config = dict(
    d_mlp=384,
    rope_fraction=0.75,
    bias='none',
    init_std_o=0.0741,
    lr=0.00895,
    lr_head=0.00501,
    train_tokens=93530000,
)
Each number is 128 + 32 x the weight over its row's rms, rounded and kept within 0 to 255. Layers, rows and columns count from 0. Numbers have three digits each. The size before them is the row's rms in percent of the matrix's.

# layer 10 MLP down (transposed), 384x96, rms 0.0873, rows 149-182, columns 0-95
084:109157140135147149133090178135130102121119130089160179060081129121167145171203153127075200108122106142124155120152121161140106168138125178171096109132096098188167155173107119146128124091099095140153209145111176174058134091113098113130150151095170169112102117145158096113135196150126154149
105:127108145152129106110088157144114062172129167058115136133104106174198105162177103180087062111117130143095092131066100122103145126195100154116127149120133132101173166088147155174127112067140130165165112134113059153149165158134102123103117152141150184133134100154206081086116129116129121168
096:138110113150198120153117157113110144138159105117179161113118071148128172194171139107180136128141159173100089078147155111148109122150197117056165118200136094089129123112133163172140140160085088090166123155120169175161174135105157132146109133193088141096109117168171102167178125149098124109
102:101163101103183132134181056094159156100126123078130167077173158147144082165167114090101137142146093157173069122119143117138127114090130154102159147130170162141105093161202132098116194092093176120106095113152140124119131105105102127079185143125148152082110102191182085108112120178094127151
093:139163130200127131067147068113079093184099137094148060101122131097083080135102175131114140120213166121096160127129168158191117116170169170145121158116136137140118076138122152140140102136127081187158183139178110140142156172173171104097145120099149140158138116157133180106070117120113125136
109:137071095094147134101158129151114164104112129074150137084197119123183104101157110153079152121164192127150160155116098158174098103170105112130116162112099092144118120178127120128092168117144130155145192121116107139103058100113119154149136051113084144110153120140086065142126081121182098214
095:115169133139162092139116103103103068051083154115168148047130111154116165160044087163152136093078183125150112119130079151152146108155081161126141144132094125131086080146173122111193166165152192155159146106140155107098159161188110095132087098122102111109157166119127105140115131148113112155
093:126160067106137120145173122126189156119114105086127119174114136131077107094150114087130151189141121212066134112093159165137127155154179076140105111090138133064068135152137063084138123121115133158111129118154137146046132148134160180120148166065133117178161129169102121155099144140175113087
101:113099143162119097138132147138117139116092134107183114120115147116116162127164135111100125071107128156179120134162179105149174126127085136143079188117125103117191101180202188176108129075161065173160103090116099099162129080141077163139140098130153094139082153176106169091064129171124173146
100:079175146142178153140068090143181114129183134081144139087148172168072116092087130135133076144127116128145145128130074084105097109106144123121134128114165109155056153218080098101123122086098114100110186139066113141112125096089137113138139115112114143113139208154139112119133156135184195141
102:089177197099168157174165118141076141116159152142094096150096117150131133174122138128082119145169156154083151114187162148123125169079138107145129137112158134156109187094099150138054119150150172110182163155090129110135151149106136134094089146121193077152156064123153108196095134104149112190
090:090129090173127101136148071121147156133063148130091164066121183111099116158087122145105116164164190125180126089107093099127139129185090102133146159075188111055097141177115133150148124143137135139115132156131127181066200159080148136174107148153088130157122147119151144060099132093123111101
103:105132186128117135079140096119091152119099118104183122116170179119156095137176111141164135063162172129143144113099123123116175133093177123154050166092098190086119105151121118124168096126103073104143069160057104123104125102114106191082133125151171196146135125080162131171140117134164092148
092:100138177135130092164178142121090111133108152118092086156117133081197104070112113163135126127143180188149144152136129090169173129183133124100118086118116156115152111134104145109094107092120180091137096193157110138149084169166117075103118066147172152052135148123112085114110114174049153107
093:137137125104100122063067089171153127100070102115161153131140166132169129147083147205133173174102068143154112148068148116128086168118092095145174166120174140172168134171098129134116146134119150118106145148134202136105146157145119091059108207106081151115084148104109119097155079128112131130
095:099094084097106128040162115101090124174130138098115193159132114120000129091151078108151122126137137112084148122130155155134141106116141227171106201158124148149111097137130112133136089083141170170128119121141121130128090155111122122095151123116101133163131088127132091088138102079101115141
097:112146123192088048105147088167135125150085173121084107139055174131172131127158138136189148146136111163098112102109110126093110110179105109139225138152145185086097129081135177147127152123085097107099108083154125156131162123153100128114122141096155063157089139157094165144113076136084118137
102:166169146101122130160085113107144190144172191108085123130111131129140078108109136135113169156136161148096160205138196148122180122096071123096131111065144059179080058099133060088096130095167124114139120136121126161129082153146143164160115109144137103169163127160114098173119097117139089139
090:124123111145125115182106172154107141093091149160136150148161121092160086123195119167154115115116187136158095216129117193104097125149111205095149146130094108193130053081125103176134154126178111112122114134099173124126091104162093132199135131121100135134088133206144133080140159107131131121
101:116159108108179083103126124076120141154144195126143129160122200180084101136085167134191116129119158148112149127133149106145149117127121095111169097152102130103136195122099162130107144125150168172124128117096022101139147133122083145118206129058150111133141129133165056106108081165089096144
102:168131046127096107077100093097117143152101144085109154147164136100156118135169114065102171109075158109110154107226191079136100172106137069130141128156116096152153090177127135144149068168141144131104131164130094135151154138095149115103126102123108135206135075103112083112132089113160154154
104:188100039118162143096172091106165108101110134138144161166174116159091112123132111136140144096122192102105124148124189139173130175111128131096111152112080094076144173096144072148146110154118114137157092165192142138214180156171123108135107138108111110120137142097124099100109191158163186108
110:175067169111154114065147162105086076095118125173124158176148073085113128122146183141092128115210095079150144104123156125154114143125117154138178181110150151109081128150147128188121133082108153147126122093197153157163124177082138138108133136133147089150109114139205096180126077130094120119
094:093120134092187159154201088117163192140203207143099148175118090178144163136127106172126092158126100089107106095105083078105106136079165127154042143108143144133109182146114103116204131122136126125128132130072116097118138149117137135125157139086118158133120160157106132089176122069118139133
109:111111153126095115045067215113190164144140104105160154112122190157097148110078168115103114103107069099127086158176067063117142136099066172108119114136109110097154167111126113128133140131148065098148149111096117107118074097119177133127191143131137152105097134108066142109096133128133131135
094:144079082119111163127142089146170125085147116148133122135138158122104125154108139107171061150145106146166119099116144111095111045095201098086166132108135116114108140136121107069101190094070147112134130203054146171154089166093106073156095099109064128142150119109148133164099165133095122081
097:146149125108144093138148139142099124094089132075191092129159158078122162133129097084082184116154180164093132082156096085195142172160166140129126103125100117075160129111156077148213142179157111116165146139123136183136099133186096147122085122135114124151166108128120187159094156201152124118
101:128105068160101141114106113182143118139131166119161168151090138158151102126210132168174132155126073128125077126145081133107158118162097111097113146104063185097114079132135138117139117140147180198174106122167154104110075080102099084122158122148075122120136122163155103154092146177074120204
103:143176129118154080154091141181157152155129140070181157145146155102122122150188173168111100178189063167187156141150115079120122147070056135161189118096073113119183128126159147180148117097155065079117149098152159125136122145152150144110131109148163122153106133107170130143157158113137102158
099:185141150172103083081081087137124144119113096142180115149166117096114179174111130110114152140117120149184143124122179150157087105119172065108155110167144144119153173174101126093138094167084091054095136123127080148188144140132175133047113166100104124123169165116098110149116132048137133106
102:076080104180153120132116110097160166145076133174119078091143171116125185174106097087109204126118098140137106105159128149145133142104092094155147123125153133095083162121149170123138128089076086074125153170119188078083171155150143083163108129089152116069156150153107156146158107121117184068
093:097201148070099136105122106119144135150149155105129162081119100127153165128163166077082144107082132141141173168068145078127138104134124116133160159135095101113080162118057152154123102103172140130137047104111149105129159156127078172103130128088139150099170129096191132062079156169148068147
088:135132161140136120146129151092131136141137107077106064137114159161165152069076128142171083161126128135096109118096144085135130170114138143155166132142065125075137137145169154125094127132066130100079102063050154112131193115118090064109133123128127134078164169091054192124125115102129068152
103:154146070101129120144091129153105098097111125168129109146134167103107157089172127099073079094103176116120181100110104153038137123129104067125138154108104121104087094138135138185142133115168147160121139124080145090085106091155093121156148088072166088113135116157138132176157145133187043064
# layer 10 MLP up, 384x96, rms 0.177, rows 150-183, columns 0-95
109:168117139116138156152129106128090146127131162082108102205104103130128089175105189129142054074129104141134137132112123202092120125161116075204128103162118139154186117159110190187125079067120122151161109115130114072113129169111113134132116075136104202100179165143117142100144160124129161126
100:146137160140175151143155127149130140124111118126162169139137151120135113096166176095120093108107122130125089111117022121070193147118100117125097161162131099091089098095143187062083094091119088163146094115127162138175161126116121119075087123109119107200076090139085140071128119068130071141
101:178092102104150100168121114131162128107120069126132157166173143095115082114143067168137149101156098098215084128135136164098122160086088122139133088159125169099115128182178111096145130152163169163190082091080110101101155113108102173113158079160098144167072112121142126198126132141145090158
104:072102106118140185092110136129119110148141147126081164161217159160124076077126100167139071068158133126135113139118110106149137123163113124114130080197120102176105107138175165102158160130168216128054104097089143120126090147100126093173113133113135162091110093126081104144162104134179125144
105:192065093109113084103168133089178116173112132127167131119115142061179153077110119154087115101148145118122177150162110081150089105187095195117089123137116112104133155053109173109148158133051125115197176127114207088116163117147125123145130155128128137122143150135140095145100107120169118123
089:141118159083119188124175113112062132108098150168117099112118096173182084105075111134119135075150168109087099161116149107173102117095148170134087148164160108161092134150057155117063163093132128116070133123140103121156155172113143128189074092146160075071111132104113090137162080121111087115
096:146154195084139115117159174120139131080134134182181153175163098155056142148174092161159127067141113085176111123169133137128106163162059179125100137138154123162155090145161151113088118105089103150126051100116136087146080108159111124143138117111158195137099159163115085171123121171128099154
102:123134124087181127091131166159047168154166124143108113152123094141124058135117196118131177124134185105096122187102158126060111130195136091137133121156152113160122155093113107157043073153126135109149131131150162106120103110159132140131140099112093116133144078097164068172157162177177097109
101:130150123126107071122173132133072130092112206105153148204108134133092140132118126091181145133157149109155104138163157131144221143172094133140162164128105162091165096123107171158135120186120160145130104141174156085062131102147112153099148086153106107133136070175113108171107111114047139172
097:097129086119129137128070194107095127097153061143124129140108131130133132145121086161138136088177132080181139127088151118131099161095138112171202086151108137131177129121154100103115059108096148102125152176083105076143167119109102132137064146141145098123158129153106036126115141119126154230
099:122084094158097166152156151114162191142092133149122144153118083092101126086124159106087140117137209137172121141090076082133168126140064146176128147187163101199141087143130189155126124112165204136157087138140086148170119101138108145110159158106109179099176130154130144120191115118148090123
113:101094165136156132156094136156133083087099159160142109134166111167117139170189166140170147101059145074192141085145144158101074118061107159113120110114109196136092155148156112116106068099153160127104149091114160150087058107101155160100128104079108184091113123079149131141148089174133130121
091:076138207098155127063156144145084122087137140185110087122099124121121137101138123125112123151111114158145145092131080123117101095093107113118132105135108105153095093114098061122065178067168146127143142143141152089085195111199143137164143135140144098088102170150131112133178075198199153144
095:136066012152109125101142166179129153127135132151133110146123133053139115118177155143108128117080120091158165076113107111102109123164103097126141180141097112093146124159145152168107089133113108119134074096118122164147121188073070180088113093097163131160100121087166128160153183180147159136
101:105152090095209189124173151093198173138153143079137052136155119134123069154060130078131147124108161125162133134137140087142098099146116134124128142087111130136172153114123141084107146113075122121162169116156150110179119115131112067091134100080168098095077152088195140151164161146156150144
103:135087088122133108168109144110195067120123158100090104086046135107134149115126091127172179094172194106125174153152136199139086095112108122118094154115104162103120190106158122141157143135127152115139093160190173109177092111071115138176146087111112153188151166114098127156145133150176106130
097:145135175122093061144091149159143151106132134147055150096208150169142086145094108115150153137136147164140148162100114107144145066143173085103102158138090155131133161156193131173143146123064088096145129131135118110074138094142099149153071054097170145122128189119056163116127137140141141087
093:130124141105131123181051137098068109080158141070106080181133106114146126153148127134108093113149143136108093153152123109130127145114128146094157090163135135053149160110148196039112088181166119148121117178101081155119096139151109153086120129093200098162109124121188172141120149171073142130
107:107026121116163113122133156123136127171041162150117139174166084115127138084068146064155146128126127100062093174153185135182133136137188145177152194140152174117161147104152148100088180151113120136135088134123110106145141126143138091139097147138157162126109133107101176108172104139073133130
099:145112100097114121104116176136107169099140161082094099124143094161144123135071152166141142096163130216178145122144170113126185136156113160141176081112162098160063137134161161131095166166109148102126169147119149151069121085107058117155037061124127139124137139111112054117139117105130129158
110:108130091176141104099077144138114156106167127116090134133149196106163075131129078196138095124107138085134101151139163163175181108084190169105087161137128091097162106148123138141112101096072141125164168087108151130170134142181080128124056154149150136147143156147205128080165134109147167170
091:117112195102151125121103129116091096130079104179126121105159181084115112129151144058127128174193132119122155122126176151105163131151112189144104103084118141088127117141159140126105101117106114086055163156151173117133150090067148133134110156143139166117046122103152163120078075069133117045
097:130106148101105101213149155105140125125118142160097096139122080092148098171128105069067109136138125107148066077151133075114129045107112129135129131111159092131093113094113111118128093092097096090105082229110117097137122046073125144121161090118141096105163168152158141093174125106116121135
099:181129083134114155157173105129087136103091140139100105150127122123139132121149102156173171096092160123151111083101206135110091092112127096124129188173156164148107120146142193107099143117075197176130116180178112151153149130121073130126089083141146099176136121164204080179172158102162152133
094:104106110171171113057093151065122156111109069112100185137136134106135100149133206146098110088117118104144093143206118137150127137142128161175097151092159134157138099118184116071105159168159104179207144137071174094149120126130093147180129156164120123159143152121183160116156147140114146169
094:182160133136129077142085145138152078149166101112111092142150096142108110141164131146159149069154124181131106076122141095096145131095124128098104179124146142098181118108182117106151062065123155073143086084150116062184114105151157096159153103140137123096068194142133154167110077169174095108
105:168100075186096172093190187068170122135089123146121132169199090092122085121121077108164126127118141137108107134161145145083129100087143138139106106161094109088143125178124086114161136102097127159088146110120098100130167110120110140122120142085175136134076194081140091056123185159128077123
103:159162059116122199140097141121138153097155074150110104138133117167156161127107081081139173081071124095132128168129132194107116107163207115095089125133107150084113135129092145089148160112121181139123141207115132081158085134142137106121159156117094101088154102174059162115110148119099186106
093:080163129119106129155136110145137172076133132100124133166128157132194113172079154141092101133161130148183146127108074114153120173103162097215087111134137163110158095065156089141097155080158169088096173134088120133202165166106108151133129176115118118128079137174111179154113105065123124162
101:094103118140101101142127087099150200118145110160121148130102131113107113167089122126101145133158102113141060075171157105116183099123124142138132127152214106132084055085108185149129186057111078134074116172099122083105098140162124123053123061090125109131131105149140175104107134151163118131
095:138199129163183160090152154127153106159096112185145099136134140118131135105097129144130144110124178136143147196204137183189087154126090119155169104162125135153137136077143130101114173166110142062130108128114116092138107136152180168174116113132142081073097148176120111127189053134085176111
093:119134092132137117182171146089125141118168136041142141175162173163120131117108154140119148153150164125104152125082099138162153145103160103174098118183120192110059117085145071096114111175112138155137144151124141199053078117154108134134103094181088153118104116155118168125149114161176063164
104:153094123117061146113113076135141156135164127148123164148083158067168164102141125130098126135119136227157102188088177088104153124176158159117108119151101064124144143159119130143146162120119178094195150121156167082154091172155152142177097115109093132051125169084152154113154137117127095147
097:107139096151083136134136162129137135118103118168167117148153182172209130149150144103149087190050116136176135129119156146149172096131118110108117152092135104095118091086104085067164176172117135131136167175164083118109153157162102146115115098124081158095060143181118088116063135088156104083